config.toml
n_layer = 8
d_model = 512
n_head = 8
n_kv_head = 8
head_dim = 64
d_mlp = 1024
vocab_size = 8192
activation = "swiglu"
norm = "layernorm"
norm_place = "pre"
norm_eps = 1e-05
positions = "learned"
qk_norm = false
attn_scale = 0.125
bias = "none"
tie_embeddings = false
parallel_block = false
init = "normal"
init_std_qkv = 0.0246
init_std_o = 0.00614
init_std_up = 0.0246
init_std_down = 0.00614
optimizer = "adam_atan2"
lr = 0.000543
beta1 = 0.9
beta2 = 0.99
weight_decay = 0.24
lr_head = 0.00517
grad_clip = 2.0
warmup_steps = 390
schedule = "wsd"
decay_fraction = 0.668
decay_shape = "linear"
final_lr_fraction = 0.05
batch_tokens = 65536
seq_len = 1024
doc_mask = true
train_tokens = 834500000
steps = 12734
dataset = "wikipedia_en"
Each number is 128 + 24 x the weight over its row's rms, rounded and kept within 0 to 255. Layers, rows and columns count from 0. Numbers have three digits each. The size before them is the row's rms in percent of the matrix's.

# down: layer 4 MLP down (transposed), 1024x512, rms 0.0412, rows 496-562, columns 448-511
# gate: layer 4 MLP gate, 1024x512, rms 0.0454, rows 497-563, columns 448-511
# up: layer 4 MLP up, 1024x512, rms 0.0436, rows 497-562, columns 448-511
down496 095:100118123115128110146135134195139151145177157131094122140144126099137123130119098130148150124115134135134121164169101158116112104102091158161121152152157108146116101095111113154113132096150128
gate497 098:137128133134119129154155113120092126131151101136148116095104148167129122142161093120120149109132147119116152140109118125105162154103155158107134102131134135147166119121099070146136133094159152
up497 098:169162100089130165118142123174132117127133144146126133104119103128135141092109119122184104148077129191140158093116160056142118074138164089098146130159125138125164160142121107146081136177100109
down497 091:117160106100110092149142128096131144088144136114153117145141162119119130167168107149130156104164116120118120154104139135154104125087130162111119104125156123112176128103107133117101139102098155
gate498 110:098158085152176144133156061123084152151128090152124155107114112119119135110155107111153139139089148132117137118125162136157119105135166144133137114137148135136127157152060161189104103141146099
up498 105:173117110125122172162137143099059143147142148118144092128144073121141170098099111132157112105140139115147111126100110135126155163114077112154109139150136168139145138146111152053139117144082120
down498 103:087079111133084150091142132163116155140121124107120115089112148157127123113122161115110103106118123153145139116143171168135186137148127143148124120163122099101114138169107128081126108142153149
gate499 102:140139158091117114109106116119126110153104143121151135119163120136125126135099107124177137109100118154092093110153102151117140118155127108098118114098099119138104089215123131106118125132163131
up499 100:145155128157097150145108070118090136142132157149102145163131137137147119051127118146132147114111121136121179161134143160104115146079089135149143145110083111105102121106118139126112099141145134
down499 099:107124126109151180158144165126105142124112113121158117128138127141137129137120114139134153169140100137154114108084160120151123119101151126128176126120201123120083120157112140122081131106109158
gate500 097:127122189102119147105118095144128117124088171144108152144129135126129119129127127114136105101123098160116113113101143138109212116164111113115121137103140111098120138168160125097134128108086106
up500 101:138116156120103085127144109110094137141158086223162124133161133116095118139121164133096139127146112142132131157173127111119164113132095144148145151141094080085131124140107123097115113140088116
down500 101:113145109114141142160135138126109145136168137122127082130141116118122171132137153097123150101114127126090109121096086180060096134104148108095138153103164104074109129139101111113133085124143108
gate501 099:096134124135131104089148105112109088115112153124137140129128090096121118154114050139135136150131153118111122118134099102063133118146120111141108135121167110112120188145092127137127141113126088
up501 103:165152144145210133169136117133141125156109124140058094123112080125131132122090176143121121143097130145110126131081112135154128115139134102121133138118131102175123109102146069081110148122112140
down501 102:152152116127158115163152119126123125122107146125122132151132123125129095130150085133112159123131139102118120125162128145098076135075112114148119140122113156134110119139143135093108117126083136
gate502 102:165127140112115093135100121156147117134105123136107106107131134125132148138105103087124111155169135160119165113091114128159147138102138110111181116098128106142124062125142118115122117116133133
up502 102:134078102143110139149146119156135122159132111118115139146092136174112109143157135125118072097133108128140107084134132113098174094138130140108151095134128106131135162137099151120107101105082121
down502 104:121112132130107160098100119119118105087132096106123145139092116136116120126128138156131154146125181120123104147123174168127114131117122162172118136161110130129109100115119090103150101156143097
gate503 100:121094171172147143168094141072130138119087112086142081143118162125123152105120110117132140124137139141110111133169125134134144139125106117115116094070126132143139128115128101104130126121168132
up503 099:134115117138103128134185150101146092079118119137107092111118134161135146116149080122154135185151099108111125153123101136118116139113119157146137156116097158149103122133133127121092135154082119
down503 096:144105151146126111147087129065097142122126130142093092151129164154112134144124105163126149111167139084138117170170137128103145154121106130118066092164080143132118153122124121153137164181165078
gate504 103:128093111144123124125123080125099097129117131148154129145123124169122109101166101148154098145086149124088134148138134169156095107082127104083146163148114136136127123110140105155104093124114148
up504 099:129162141148147099092135169118137173148139135136106106134155110133145123158170091155126111119116124136164118108143085139095127121122118152142121102112136131111137141101168086151149101133129106
down504 101:116137152115124122164105117129109126099096146106193119137086111122107128139124105156156108125157132117133121142159145174131110139126123109150125126126099164121124134138106084110180113151134102
gate505 114:104164154087181115164165137134099132112175113077072096112145111096114176127145124109092159143099109092113162142137107114126093131144097061123121134134161172137118116131157139107165108108164125
up505 104:111116104126089115127116116118152168145106143175098144136165137123163091144129109165141072113129161183112121125079106164127133106109173142146130086134126086157122142111149138175135102123114118
down505 102:165139140142145175186102092147124130146105150118144108090093141148136175125086138111162134164110128136152143170131167101148134118131134129128134149133144095089116127161093110095107144104121131
gate506 102:135127181098123087102131096152119145131076136089144127098153164156124119128087135121125088131107158129147142138112163107115098138149145140146118148120105128171081142175121101096145155167180139
up506 103:151097135140113132128111129104147142129112131139181120122120186085132151114098140115125153128107145112116106096141109104159097167183122122111080075163107114151111143120142135076190130127167145
down506 104:076132124106132125133138145157099131158143137126129096101087094152116156145122134146145143124143130079106132117191130166119130150161105168151149133114176147110114131097112127091141184131109103
gate507 112:103121098120147170174093135140078112139095142118175168158146140137124095126135120098167126163140115174110106139154140072138127089119116075105119116109130093143124123155126094117128152129104125
up507 110:141135124161132143149075145180115146146164116171147138099141149181137092098148121112086126122094123107111127098128125120064127150125103108144158160089136117110137105121103124095105114148099126
down507 107:133159134151117121127120113115128111118122159175107136100126085139131142079113136158104115130142117105123086078090135148096118092150143108159107145150133093108151151123119079126123132088095133
gate508 097:132170152125118122184145165117113130120142130117130184094152125162149137065113100118142158145144100131122144118117157147170150149144118112099156100123159134075139109127146112122111097173135132
up508 099:163175130166189137137075142168125129127130097152132146114167133109151119144075142138123117115107131161136148117118111153158125103143156147115149162141160151118138145109108080097135172124140190
down508 100:082138101105102125144141097132103126187164107087174141105132171123127131110142154119134111128141102103156107128124137148178130133106147081114109114171110096119081128145146107163113137102107169
gate509 093:105139088118109151152121114132121182119095125110153144121133107133113134116157119094131129120141132136112101103115169093104120112127144159142172119144136128129130100141090110120131134124104107
up509 098:136134102192139113112087117152130111103119110127124118082131156109133078127104154132106149137105092100125144131170109115133114087123109195140166132146160122185201127112141165118126149151143150
down509 096:134138137100142112129126092126144130124143102118132097136109148116119109144151127104130166138126113162110164128136161130175141095105110165119108161140139121176145083123125106099115143148120147
gate510 103:158156093156153097142151109101124136137094113167138147063104157119153131148169125134107100134121144156130108100119112110133146120135103126153117085171159134175137128115097106156122131120160142
up510 101:131143145143123148141098122144146110134108117100120115095126114111125121122160095111157166155157136099125139145144105149085114095122121164102176129122174127146119105164111129120122076129141124
down510 102:092145153144117141138168134135113120113159173076161127142141108100131101106104158096150098107109153146097154111169123128133136138127135173141121181136093165082136141120122213122175158137101095
gate511 095:161115124164147103114121120103136097185109061121096133115166108120160125128112109119128112169173153179163092125176161123159181113125128122174162104164102139141129152131130120132124123149153123
up511 099:104145139164162135104103107139144147132101131094129156081132138111128117141148135109162125134092115124095127156125124121151094145140138098122129122151128079146128129144139120155085156125142190
down511 101:175117106134146082147125092120099117108151147152108146134136119110134196137137083121133154146078168146110100153108125129110116092147141124086111156148121139112144144091209147162149168171106111
gate512 103:125129115111123104122123141109126139080113165159136074125157133136126104101117124129164141105102135117112095129139091155115119121141144119142112100109111129112111186147096153129165100148087113
up512 102:162104152085116124163136112171111127121115099114159162130116144127123119131115137111152093145138124105145132108118110114166146104116111146101102108142133121153092128186144111165126103163103130
down512 103:134071138134147142152115134116097145125161105147115065150080115118112136093126137145121104137109154130092114137157126122114172131094120118153143150094149165133149110168046096102115143122126149
gate513 107:143125110126120116092094141141141155146133138149163124119127150112143070140148132133179089124147100158084152120190091161155162137112156147131107122154102115166122146133115097182134116133161146
up513 105:129130078120143131130111130169153140129155095151154157129156113101143159160127168136172123101093151160120094120136163141148140155117136090116091102130149120135126110122120103118124152104131110
down513 103:093092115137122102139112151134103143115159120117160118090126108147141156103118094114125120150106157130094113076136080109154105106117128101188131115159145162104124144160095123165116103170145088
gate514 088:123107143126127170135130119093118158059119111120098177119121157113140118103109101116133126139093125115130109124114125112128128145193139176125144112109138123136146118117163143104134127144156109
up514 095:139109103133112136142146135099122159081137105099106122123170161128142109098178122157112145111144097110148111115104141172116105105129125135143129141104109088131198179136078121138143146117146084
down514 095:129165116093094159137110108129101090161105125110114132106148110110124125122101128145119136090133114100139112141180145113134065134155113144155108175121120159138135185169076150123111134076164130
gate515 099:133163141135130145108085087128134110139137122172114170099137151112114122128105126073110113151144157119117143116136131111137114119140087135189126120127147100103113144119137144133143098160104107
up515 096:134131068114174135141107137131086156126148120145145069169098114131124150136134139123135115110121122118091125147138152151127110158111119133123122116150100144145096119108102157167152112111145140
down515 096:100132139104107110108144087160146103160151111143124141156133101113129081138108136112159112128145125158118119150133111117123112104162136130100099104157098093132122090130149117167136097118151145
gate516 103:160127145114113140140134117100182121107125097114180120112137119142129123141142117113139130147107109122128163141108144113119151123166129156106152106145115113160098190097073131083132111118115146
up516 101:122121098152112125134135159141153147150138132046138141118188138129159133137125124142110081114156125140142147119094119088126107151113219133131123133106136111106126118102099166114155145145083104
down516 102:166102112151103102141045127150159184117126104147124148104064163136114146126153106153114119102152115111145118141111146104120133118118112104110098112117134116124145132128126097147137137127111148
gate517 094:094106123097148158116123108125158141161124103144172135100144149066154153128124121136128075139151112177135183091089133145145131133126153160095135129102125109125161117129133123162113126143097140
up517 098:089078103122155095138073154123129141125142156133183096115152144093097099115155098112131120110135172103121132110160113127134161088117110155109113126140097108164168161171107154170096145087106133
down517 098:126150130137161117142089124143093124096151098138121163123162118130138083088116144148148137135130148115120106132115119080173128134138120128164122135066120118155114133111134105136111134145174148
gate518 095:132129126104109094113128125117095153134087150136124125110132129085142141173160100142112113135132152135160116112101116119129136121133123152176150115157190079123113064108104135112139113130137135
up518 099:157137124126102164132150122135146187108105101113135124116155098130133092125170127149125154145128136136129135145107136142125120156127135145137109108100144109123144157142153117116164119136136120
down518 101:138138125138093134107115141146102138134097131143120137182094158094125138136172115119152135135139128127142073154130082086113121109111116165103141168111115117128121098132082099177112155142138142
gate519 099:143123104133102103141154159138071106137128120134134091089141097139116123090165130135125163116104106150085136093168166137130106119147063152148133121126155146133123156119110132116099047175126100
up519 095:188135161131124071131110173162138124140149157108143113160132123146141141129078114150104119106093102125123127133144099132078189170137109165178108125148114123145151104116133109113130085144118121
down519 098:144116125103150147124120143112091102114104149164132110152140100081124114152161149142113154133158162174146131136097121103129132116099120108143117143104096161099140148122115146151149121176148122
gate520 102:112143091078111077146135130100118138133136156165187143105124169138124120122152135105142061149118115129115159114161167136161135093145099128139133139098161160108116135139102141078136126140131118
up520 102:151127142155170110135144136106113120125150104108161141117130115127118144127128193121172111133111127099107149106079206148158136145136131143149188158151140147075108068151147113108152071107103086
down520 103:103136154130116102098113115095158156159094125119125130126144152121129155109133127129128171134140114174138145119122118101115140168150116111138144139152091121140091129142155146133062085084154197
gate521 105:155142119079119148149149111106109130128143101109112132180130107149129126119124181138103159141107102109124117130122132146089129145124092142119126139128140124097111136093079152137147115107146147
up521 103:135098140126146155160133169099132155210129109108132129101113162142113126101130116115135114097132130108139121115170153119126168109135145112102140137138111138106116091138142140081108106139151145
down521 103:131166111087134144124125122185102130099132126124123105106116102148136102122141084096107096114147125135139142136148128099142120147099124121161131173114132135138146136128139159140141136144117082
gate522 098:118135104107127127144126105160148114131125191126128117136145116116112164120100121157133093139160129084134128197138122179122125114121106122122115148172143122159162105113126095141101124138144164
up522 099:133154115149123128121121116110134140103110107114119131111156115128107154093124142129086127142113112132135146117171114121156131124118118140124139155138107199073163099137143093144188134113131137
down522 102:122084144066137139185109122145115137135108145123150142099097161141124126099140112133114134158115094135121116107071082098135173098153130124149169107160141127148089116075118129182132163123100147
gate523 101:099103135172135109138154119115133102133145125083139155102147113116098118131122121106144168172148164148105115123151120146154173119151141140134190116150130157091121129121066179138118147138115168
up523 101:129130129130125131153114122116096120119113157105141140163109161111084098143162101105122103124118059106131111093092116177144132130131171128153143181079131119157110136118138099128125136107105122
down523 102:094135131137128116114105142119138105140141135100100142097094134122134126151104120132117123139067135155110127140111146108136145179127117144095137130187133132106108115164061114108126139100108124
gate524 100:131116152115156119123112121102107126106132114124145125106102139101144138176145102122151155142137113108113134149113131107109177159142140136068104121106144129140097110140137167145125119146134112
up524 100:119096154154116123105114128086141148114141135177125132135157144094124133124159142141132101166152117123106136117143095164126113113129085140135093168097128147161137128130132120127135175154216123
down524 099:119134147154126142172118071143169157124194172174108132118153102147134095142091086146148143149174112094148153149168149133138148147105120126173135194148156131143129146164098114125141114136130123
gate525 096:109123113139100117116134122095119161147061101146152149131133162121139088147162077126118113146112124135101122153101070175149144161134118152151120107108079121143093128147112103164147140049119165
up525 102:133127140137153111096096099140158132135172126107120132132111124094112122174092157142132125121154123144097159128150116085155121127154120090101128126083114140081102127119130158116107148170154128
down525 093:140129108153176121099137120173097140107157153129087111102130126109124136138133121095135121109130133144110129119175137116134136127122140149153134138081110161112133123116109139149105116131114136
gate526 098:123161126117133106101190137156132076120120129170124093123136085112109119115085115081121162166117140116071095134118144114085132151153138115102150141108153142114124139094133102116163116147131168
up526 099:175134153119113112124133129122048111141115183114171104133107087122145131142102102145137128117116120132142154125155129081149127067104133138181122127136101141130113119170114109092142132117129135
down526 098:113150113179132168101108135113096112101094104110142171127122107137130121091127146134157135105133113132107119161121104122137140165135146141086122120087122161130166120133147117146175111121105089
gate527 110:145109120128115135139111140186139192102138118128180127149137129136124149146157124116139115146137108130096135123112143117163163155122109082133110131142111133152122099151092108123163147156148134
up527 100:072147152115115103133149140131117128114114158116114141128108105128115101149172121123098174150174143167133132132144051140098135137137094173101128100110141144119120104118080100153186142110107098
down527 094:157143114140114120136146123136161130138155176125145123122124148092127161150114139124149159112156087114164123118130142134121168118119150067160116129132120135141101160150094136110118119149168155
gate528 096:136175095147121111169112088128121112134157176145179192126110179186150131144128112138087169096134120148101168125116114108126105117087125119160124110112141112141106142108148101142102127144159138
up528 098:153123113112092115173138149090080117135121138098097098168110129115125110133174114106119128092113138139168128145069158097115124093125127094101133132109141130136140121055145137130111090139130092
down528 099:140109096126123142138102080132176147136150173140132136135134144195133102162173142122154173134117125142141140140168074094087111112115152133135140118158147115114152143121119137112131126148136120
gate529 105:142162126134135158132134093115160137118139149135146107141148125116129146107130140128141143131114116129110140147152121122117114129131154137094096065126160151088129119142102149149134084132142113
up529 103:125110113155120133138142107090165111128104098128121121173134158102146129132128180136122112140127104166129149114130148153159156135118150148129156113115073123056151073125117105116171125149086118
down529 103:116128105134137139133076148111109084133115122154130086117116153112129163115096126150102118144142140105140088154124129130082117127129157182144118114128152122137089157141139149077116142170119152
gate530 099:130104100083113095150131117123136158092117106114175144069123112123129159100129133133150140165105079137114147154114123110160142113123162108131108109120176119128117111159134105180159144141129127
up530 100:096118151087148131156160135111114163152153145120186135148187162131124141123122136136144146141161111129107128154138116123148129132138123076183185101097099157146099059124099126135131116101165109
down530 096:122152149135136105104099115129165125096147144088163142135105180137122120144111118143067133154170143093116148115093118115138112106108146107131131153145140106156148120101140111180068116089160151
gate531 095:124132141091126112140116148152100112135098115134131144162095158140127121121170136137102136163123138155101116115101081132125197125130135150116084081060137146096129127120133119107093154128119158
up531 101:138111167104101146143081130111110144110144108116142151139092095131107151137121103131125171136111170109129081111170110120157116137138107111137115108132076167130119176172131127129143139161132115
down531 101:143125110134134122157131141148099110111163148132168142154114138076137102134119102102129092161151098125091109090138084131170135150097122146170127119134113130134140100140116179132156153147118117
gate532 093:125079123112122108111085127135104094124114137148172149157115129121151035145150124130103099139107166146130142095125171167127118095108161105124116098093157122156099186194117125101146122136148110
up532 100:087173074136101141119136098162096107127169122178152168162142109127124102106160130111170117106123095098126137138112141122102142150113138149097156097099067143105129152135150128122119118065107094
down532 102:158147125133134127126079131155149128079151120117103066116109085136125117113128110152136171134140126139114127070133174167149096132144155141107121117129122148139113127107132103102130153097147137
gate533 099:100103089098151132148094143141179132116113127136149103111106143073132133156134136126111131174162111156113136126125083147185111165129133117173070096160105126161088162124124126107137164116126137
up533 097:145147102109091112127162111101138094145081142149172108118124112172121109087141105116123147112128123095139111167135109111118132145107212123146123104128122072121108152142140118144138165145123095
down533 098:129120119129136128157141110130141104142121097126101129097100138120137097105101139139120144104121123107125122094127149105171129097114115103153099133169186117089140111166098199084128136140120129
gate534 112:144122130082144128143124125130116177147121138174137150138090153149149135077094136138112109136104099169111166105123083157179157112118078106160089136167136129120134130159133142116114148093158135
up534 097:064127162149134089134125101089156142134098114129133105103160157130142086147078120128092108144138136168151111078120132126131120109109161120161118088096148106150117138143105128113156096147127129
down534 093:157118129146141173110126088092117106096159109097201130129090146159148154112126122086128156125172155080113132153117129111111138119119140113109134160102104142118153122157147087116146141150129099
gate535 100:166150133109147126063104119121149125137098105152124090152145105132131156113093148145138097153121131160107131094113160089149113102123119128116121109144104115092113164140128117108110147055156195
up535 098:114129100152132073156141094192155130100161120138109131177142113155133134140177136116080143135119150109143130125090158155085146101111112159102172156150142137159148091091116124167142151104132148
down535 098:121123101133119118063093111126108134153123161150107101097116135090120137113139133133124132144163084115145127177131159143111129175139127126128118130128119127150172125125122140176147141151101116
gate536 105:124119134112145122099096118148120140135136118110133114118115115104131156116097125143107128168093128106082126119129139082156140146167163096118146137084153112182103144143146156097145133131174162
up536 108:108127135165147120129162140093091123099103093145176126159126183127106135157129160146104162110149127147135148123128132154178144103117122139130103109155134143126146155108150129128126141141108136
down536 104:127104121128172091123143123143118139084183117084125142158156114135133174112088096119175191157120125123074166129156154131174105098098113159141100090100136145102130083052133128160087145126084134
gate537 096:149133113169128144130117136116129090159071132107125130139118190141126133117131108142086083128079123151124138115134120135121136101139081138137103098058125136134115153093136068152145137118128116
up537 098:117164109099145115163076186107141096115146129113150107104121107108125134131141127133157147133092099140097154153105115156154100119131152105120073127107138151143157109137110137175134115147114112
down537 099:148127102109104088127143084111134103138172122142163154120169118096136086150105138130120108172108147134114100124117165147101144134105122078117189136133128176153111150140137139097109124165101101
gate538 098:108113121124079125113110124133156146091157146121169150120120142118099162147098133124134161184148114139103107146160117127107080162141128135107129113119138159121151107150132154143076113106077127
up538 101:109191116162135136094151143151116140134121127155138124142105099137141194151111116128124161093141103166139100130152095142089157162149108091151091096124134129120138122106158116163158125103165121
down538 099:090138132123101146114147093121111113145096126149116138118113172160134172119103117160076085109154119155140123137127139113114152144148107123096122140166133114154100088088123132107123137116148128
gate539 119:146130113143107118166099179143138113142119131123116107109075130120108136122132156122173143167105078128087121124147101060127128122119147120129175121123127145106088124142138114125133102142119120
up539 108:103103128152115138169089082120137130094116131173151162101166169132103153142155143134093078102100138127155120120124136140093138117135150101152137127095137125131114130111120163112114146162157075
down539 108:077154123089124150154143098154141165140126117118109127084155185107122135119112136149150094172119123103142161108120088120148144139146090105139130152121132129146126137188085144116121103114144122
gate540 105:083170125121123085096128157098120105122120152158159113134099155132143098148135097135102140139114112119086079139160115165157109096168124135115109109148139145070140111093121140079099116085135162
up540 103:149123138110097125122124125128132117124146155117146141139140109114133147124118137117133092113093108115121151126098168138137111136124107138152165108161158117157158145085108122168129093139136117
down540 103:129080131123109129136158127142175122149142140113178138159117117098128124123115118116128129114141160137108113113109091128172151143180105160125121074131110155154130135117073110111081154111139117
gate541 094:098108127098151113112153099123128145147146138132102132123090105116128104115089163121105178103097126165131144084148106145158123103120151131100152130126104069076140133149104175081154077108125127
up541 095:139162121122117125107106149109159094117168109121116099124135088139109078105092133159163125124121129202145106100091139136171117090145151138131124099131143101125175098137146160106094107141127139
down541 095:137114115092144107079139132089090144129098106127094081138103156160121126118112097157158112131128122114100055093095177119133115130123091124149113123134141182154105143138178102122107113145139110
gate542 101:075107114150135092140094104137157130116123131118149138104074155148137133112070159113124143126132126164119146093129112152168108190128146107131128139142126161138105121135123160116124153150125164
up542 098:090136173127127140144145134159139116122130116129140136118122060117108184145137098151124146145120161102136139135149110104113154125193111148135158099143110133106107106108153153114161135151103108
down542 096:088112137138149105184116094128094128153116075106131132141160103132134160122115158123129116139144149098094138128131161134170116133142137131127156151137146104141130115104144123139142134125132115
gate543 094:114142142129132110150072110107120093142129150115114104090122115124117158134114093141128116144133132158145108126107131127133130098127121133142129161114086175115153120133131109139107183141208103
up543 090:128143128110133109120126134164114162119130169124152114121151101091126153175132147130147135094130094088164167101133152116082122098110161111102123124148097130144130070139125159125145145139107091
down543 089:137134115117142134126157093126169151071115114122114145096127085127114148105124113132162122116157133109127108139158147127121090136115126141178155105145128135132131182104142153121108139151055159
gate544 101:115151108099124156087089140162137107120129117141162144108123147122115114126136072114162136169153119108110107118109089145128102155103131127123136159083138092158129142149111152181124131149172098
up544 102:110150123093152165128101110154114105110122153102146117106093110117126098152132103130091108139131104154135137157122112138129114140169112141155101098088130093162169161123107142157125111117107102
down544 101:127106124119144141105127096121121135171152151162139109119132109133125151130101110076148148125148107122140127126140133117135159168134121081139121160150140116102120156162127127129144135102155149
gate545 097:105089119153117102142082134133151114120134141113100114076136110120135112136120133138134099188134116117116153119135124142146115103126143143144162175111127037142134112070126125120121144130123123
up545 101:093141148106146174172094103112155120151125173142088134156076101166119111139121166116145141094128123133160177130117129119156152088156144121133113127122164110130104175120115128074156143130111162
down545 094:125103107128101143113156142091104120145158086138106091177122138123125134117141103126173122097138119113147105130143168127133098129107136147131150128110121105149085129137122115131144137141112072
gate546 094:184148096101165109101106167102103114125140127137173096146115134155136148171086085115151143163119098149131156103145130141122130135130164158080142118082131200125134157102129116142101134154132124
up546 101:074128115147110096121140077116122084103125126070091141129137131135129108107160141149127133120161164133140147095121112065182111101155080123162135124118122116109117094147130117144145111109129126
down546 100:154133098084132126112130109131128121052143141150090103114137133142120076179109075134098126138140137139115074126132137133100129129124127136116110082131132135081103117107133148157105159109087136
gate547 106:139160158145111094152120071119160132110144129123117123107103128111098115152121116118154095125118091125093177130130149189153094131101115153159120103128146139115140120136120119110137113138110111
up547 104:088093146142157128153115137123170137146089139133094129133117119117144143072118158117093137130094164180143157108135116145124122115122112129095129121137107192137092142125100114094120142188129158
down547 105:141143151097133140120148125115104150149101107087133142147164160118131141146102122144140152159111117124135104130138148119147148143155143111105151187075130120105093117143129124127124120130090132
gate548 106:134096131145130168125115115125101173135129116099122141105165141155144153131137101136144113099145157170109146133151121111115117116135188175128128112076108107132152120116114118100144097113090154
up548 100:156156136143131135130153095113150114131139139127122128182159152157122119110097128137118123127088157157128121147140088170114165130125106154157130140126164109138098137130164132146134108174090089
down548 100:141121127141126147090125138139130107091134165091117081176123149153117129114098104135169171125092121138131068099165140163103101130111110118114169106119145164113122103160125111093153175163117137
gate549 103:127141132095093149143115103127132143113157123130135121116124090157135135123138112151147148133159096139128135105121099102111128135113116114127169182150148104122128110160107083141129125121120129
up549 099:096155119160139117132176132121093115149117155150143125148136132123107107139138127135132097123141110165159101142133125132131126124127178169172159098162157145148118160139116117129105158158133157
down549 101:143136147129130129132091129120150133117115100100144131151134154148124125081154148140185154104105140147146157119161155155097132138124134151112093163111151130122158129152052121102129151144123095
gate550 097:155131156101140082125139176132126127131138111188153135105115131128102150097130092122115128160118133193114128112147122124123158100153102122121129124107087123133103107107147135107156122123124133
up550 094:136116114102067136092149136145124156105107110131113125144156166143143147150135155146146158118177183140107069161155135142135177129192110147138080109121125136140136146095139101106124130089137158
down550 098:181128170118162151134128137122176127132114177084144116146112132151129138146147133128137164087150089102122152125107143119150135129084111176100135165113137135118127144113082147103072155115158170
gate551 106:103110141148140169130102124130132099184136129140150154146122167139124105146158150138133100132160147157118099113211126146138108176120117098136115139112098124085108117119150142120084131160149139
up551 105:153104142153136176079085117084156123124113085108133119136116152159124138107096103137133140104133090130102140162139154131124170133146139143095140128102099129140118140113135135120177114141162112
down551 105:137125122122106103127181114139126149159105137133140151118158136116121125160146128097103116130132095160173155123134139162166132177130117144135124108167112121130131117098083131125104114138122111
gate552 082:153125122113098104165126101115102139103140143120123153143148138128117156157118114148160134127102162101098117094123097115164155171173132111105093157133149106127138101117143102155128119115131144
up552 090:131084131107153100130147131140134101170131164121154088159147110120141129117152102141097161159119134155126112114158057091117121136158160088087145119118141129125091150116103125141109130093113169
down552 092:147113149107102122135094124170194149156118148157186124093095117091118103147135127178125145123159134145102141128157134151150115125122111115143105108144136130145108154156104126138096135144111165
gate553 089:126145121123097152160134146118120165137126125128112138124097114129116160129136132077078127153081135117107096111171149135137167176114113135184142139121147161104135113144109145175135123169118094
up553 096:134103124152134124140145156146125115175151181149136102121131134112122180129052142100119179147134062139136122139165112135146143115181154141101120115137166118115152078119145119151118109153142129
down553 097:134113106106110105124149146119119065128135157151133127122130143079141169093134163128108115132090118159160122141101135126112137105113126126124111135177148135130126112148131124145116085144121138
gate554 101:102091133099132103185141085091101127094147163125156158169138123116132101212131126119138118146122174139116116143147134135160148154126152120104196107112120149158129110115143147165149116109143134
up554 104:137123137158163150079111140091104138092154159122144161138076136150148121146095157123116106126079100156128147093155170139139111113119096147113117108119145134122155141110101146104121116117099198
down554 105:131140115150121147112146087138107125085073139119126112144128161081118099116124108133157174126102079151147203165145142141128151126144138099147120146147148129087154113145100124142104144126129132
gate555 093:109106111091126100120129110141091094128106193098094097149170121133114141110173083118110129152186128137155152117130126096144110106121148097074138109182170133154088123115088137124129120081143140
up555 096:163080115108111124122134114092104122127136115115169100123131163153148160117138108132160151147158118100132093134110125139080127191112129153111133122130085061110136139100102101131108155102113105
down555 097:108178124138145180176159137183094129128096100107139118120139094101117114120116101112128185126111109102115168090134137107140173163075134118083162110153186130123110120141106125105132095066134121
gate556 115:117160129133115105083105101147118147133125140149139223130120146119128100115123126110181126150141123137091142144140123108133109146073118122136133175139096133090111121176128112108105167160148126
up556 112:118124117097105117149154118137157158098142099127116125128127162173117124115144109146137112130145136122154159153127103137108128096113118147103103136131147132145122148142137106164120148106130152
down556 114:080109099104147145117095097117158127130129114118120105143144142112130116129159123131109142105141116150117126115160136183136204095110113159130144113156129128137102085176088111120143116101111143
gate557 102:089088106147138119150130165131163121121155175153113138108132152131126122083120123106157105167117114177115131125143125098191114161131136141113119135159117138104143145158135133139064142149102141
up557 102:152127100095095162129125122133108167146154093151134147118066132127133090144121165112142123115094125101131133129123074147149157142142141126121139119108115150122155143124087117112144083128136095
down557 103:147159141115136094142127062155084124132112141114149125169143106138135136126142127148129092107126134155137137156140166122142128085132143103121130079088105147150170095107133130149143155137160127
gate558 100:122138099146111070128102102133108119123123162141119149152129158123111168097106110163106161148125081103089168128102114148140110087123133085102131109144136131154112132104141097160114194054129135
up558 098:127157149101099132130147152110133117146144151115137151104111108165150128155152083154152116122181110126120132114115111132131086125091129143131118101166104132150123143127125118151106093170172085
down558 101:101137096109112100125122104157145124041124128145134104130123104120127165165095125107136131148105144149129126134132178149169138153127111106141140158071166156140156135154106127100151125140103115
gate559 097:123120093129164125141136100096104098092101161140187102113155142109100150108164097134178136156085136171102114128154122066144133113147129109079092123161119128150090122137129129119151157116155151
up559 098:075138130108102118105116103131123117111165140148168097123144089149111131127127134131113115101103122122123126151113130121169098153108157115149124131160094118089122089138089117108136109154151107
down559 099:106146131108137140150112114151119154094181177113103131180113160130137119143119110139106093158125128122140123135183114106086161106118165169151090116128120163138139172131098126113173153122118143
gate560 095:085121102116128110165161101132107165136109094145146109140107115133154151152153110118134133153131138124145117094127103174133160178090123115139094126154124133120123145134137114135146130116110093
up560 096:196111130078125113118121126146157154089114159099114092112129173066132147116146131135130120160123069144120115137093111153100131154153118167134073106171152114145112118147116104139144137141123136
down560 097:091143141136137108097102128076097150122154123118108158096126119189115102125051078135131126116131151125103127136134135153150164124128129114135143169164097105140142159145122123124144113123147133
gate561 111:174134163134147167117096126152145143155130112135135188129152120172118141128067158105099099127120107150125140095136112152170105125123110146164117196133115123128114145095158144095111130143129097
up561 097:112153090096109098125143097092166117091154124149133143135152137109127128147142122148071139143158163150131106154142151151137097126116126135143178102099147135103140090083121114143109135112146139
down561 097:142091141107141138156126123147152099155110159152140102170101143107129130148186116156135092118138148088135146133118191115106136142090128103130119146132125150137134169160151116140086133116117128
gate562 103:119113118112170076186114090106108134140144127088128128078161107103119078180151105106126143157139122114137122162120094109131195143164111093120087097116145131169098109147103141131103145148115136
up562 101:128171111131109136134079109129139121134132128143105136129144142132147118123105163110144093123112116118144134111138147114137096139133192123154106151130116172110137164115131124143110145157136126
down562 102:104084118170163144138162105137164119151160090119161106153118134171135118138108111099143166143124160126139151141116098130122153078121157130128104116124143091106110118149142109074137148123074122
gate563 093:151100126115122061115116143134154125063108133145158125109135155122101129126126135124120115153147146117135109160129128148187072165125122151067104119149157095125112106172095144135116104123101134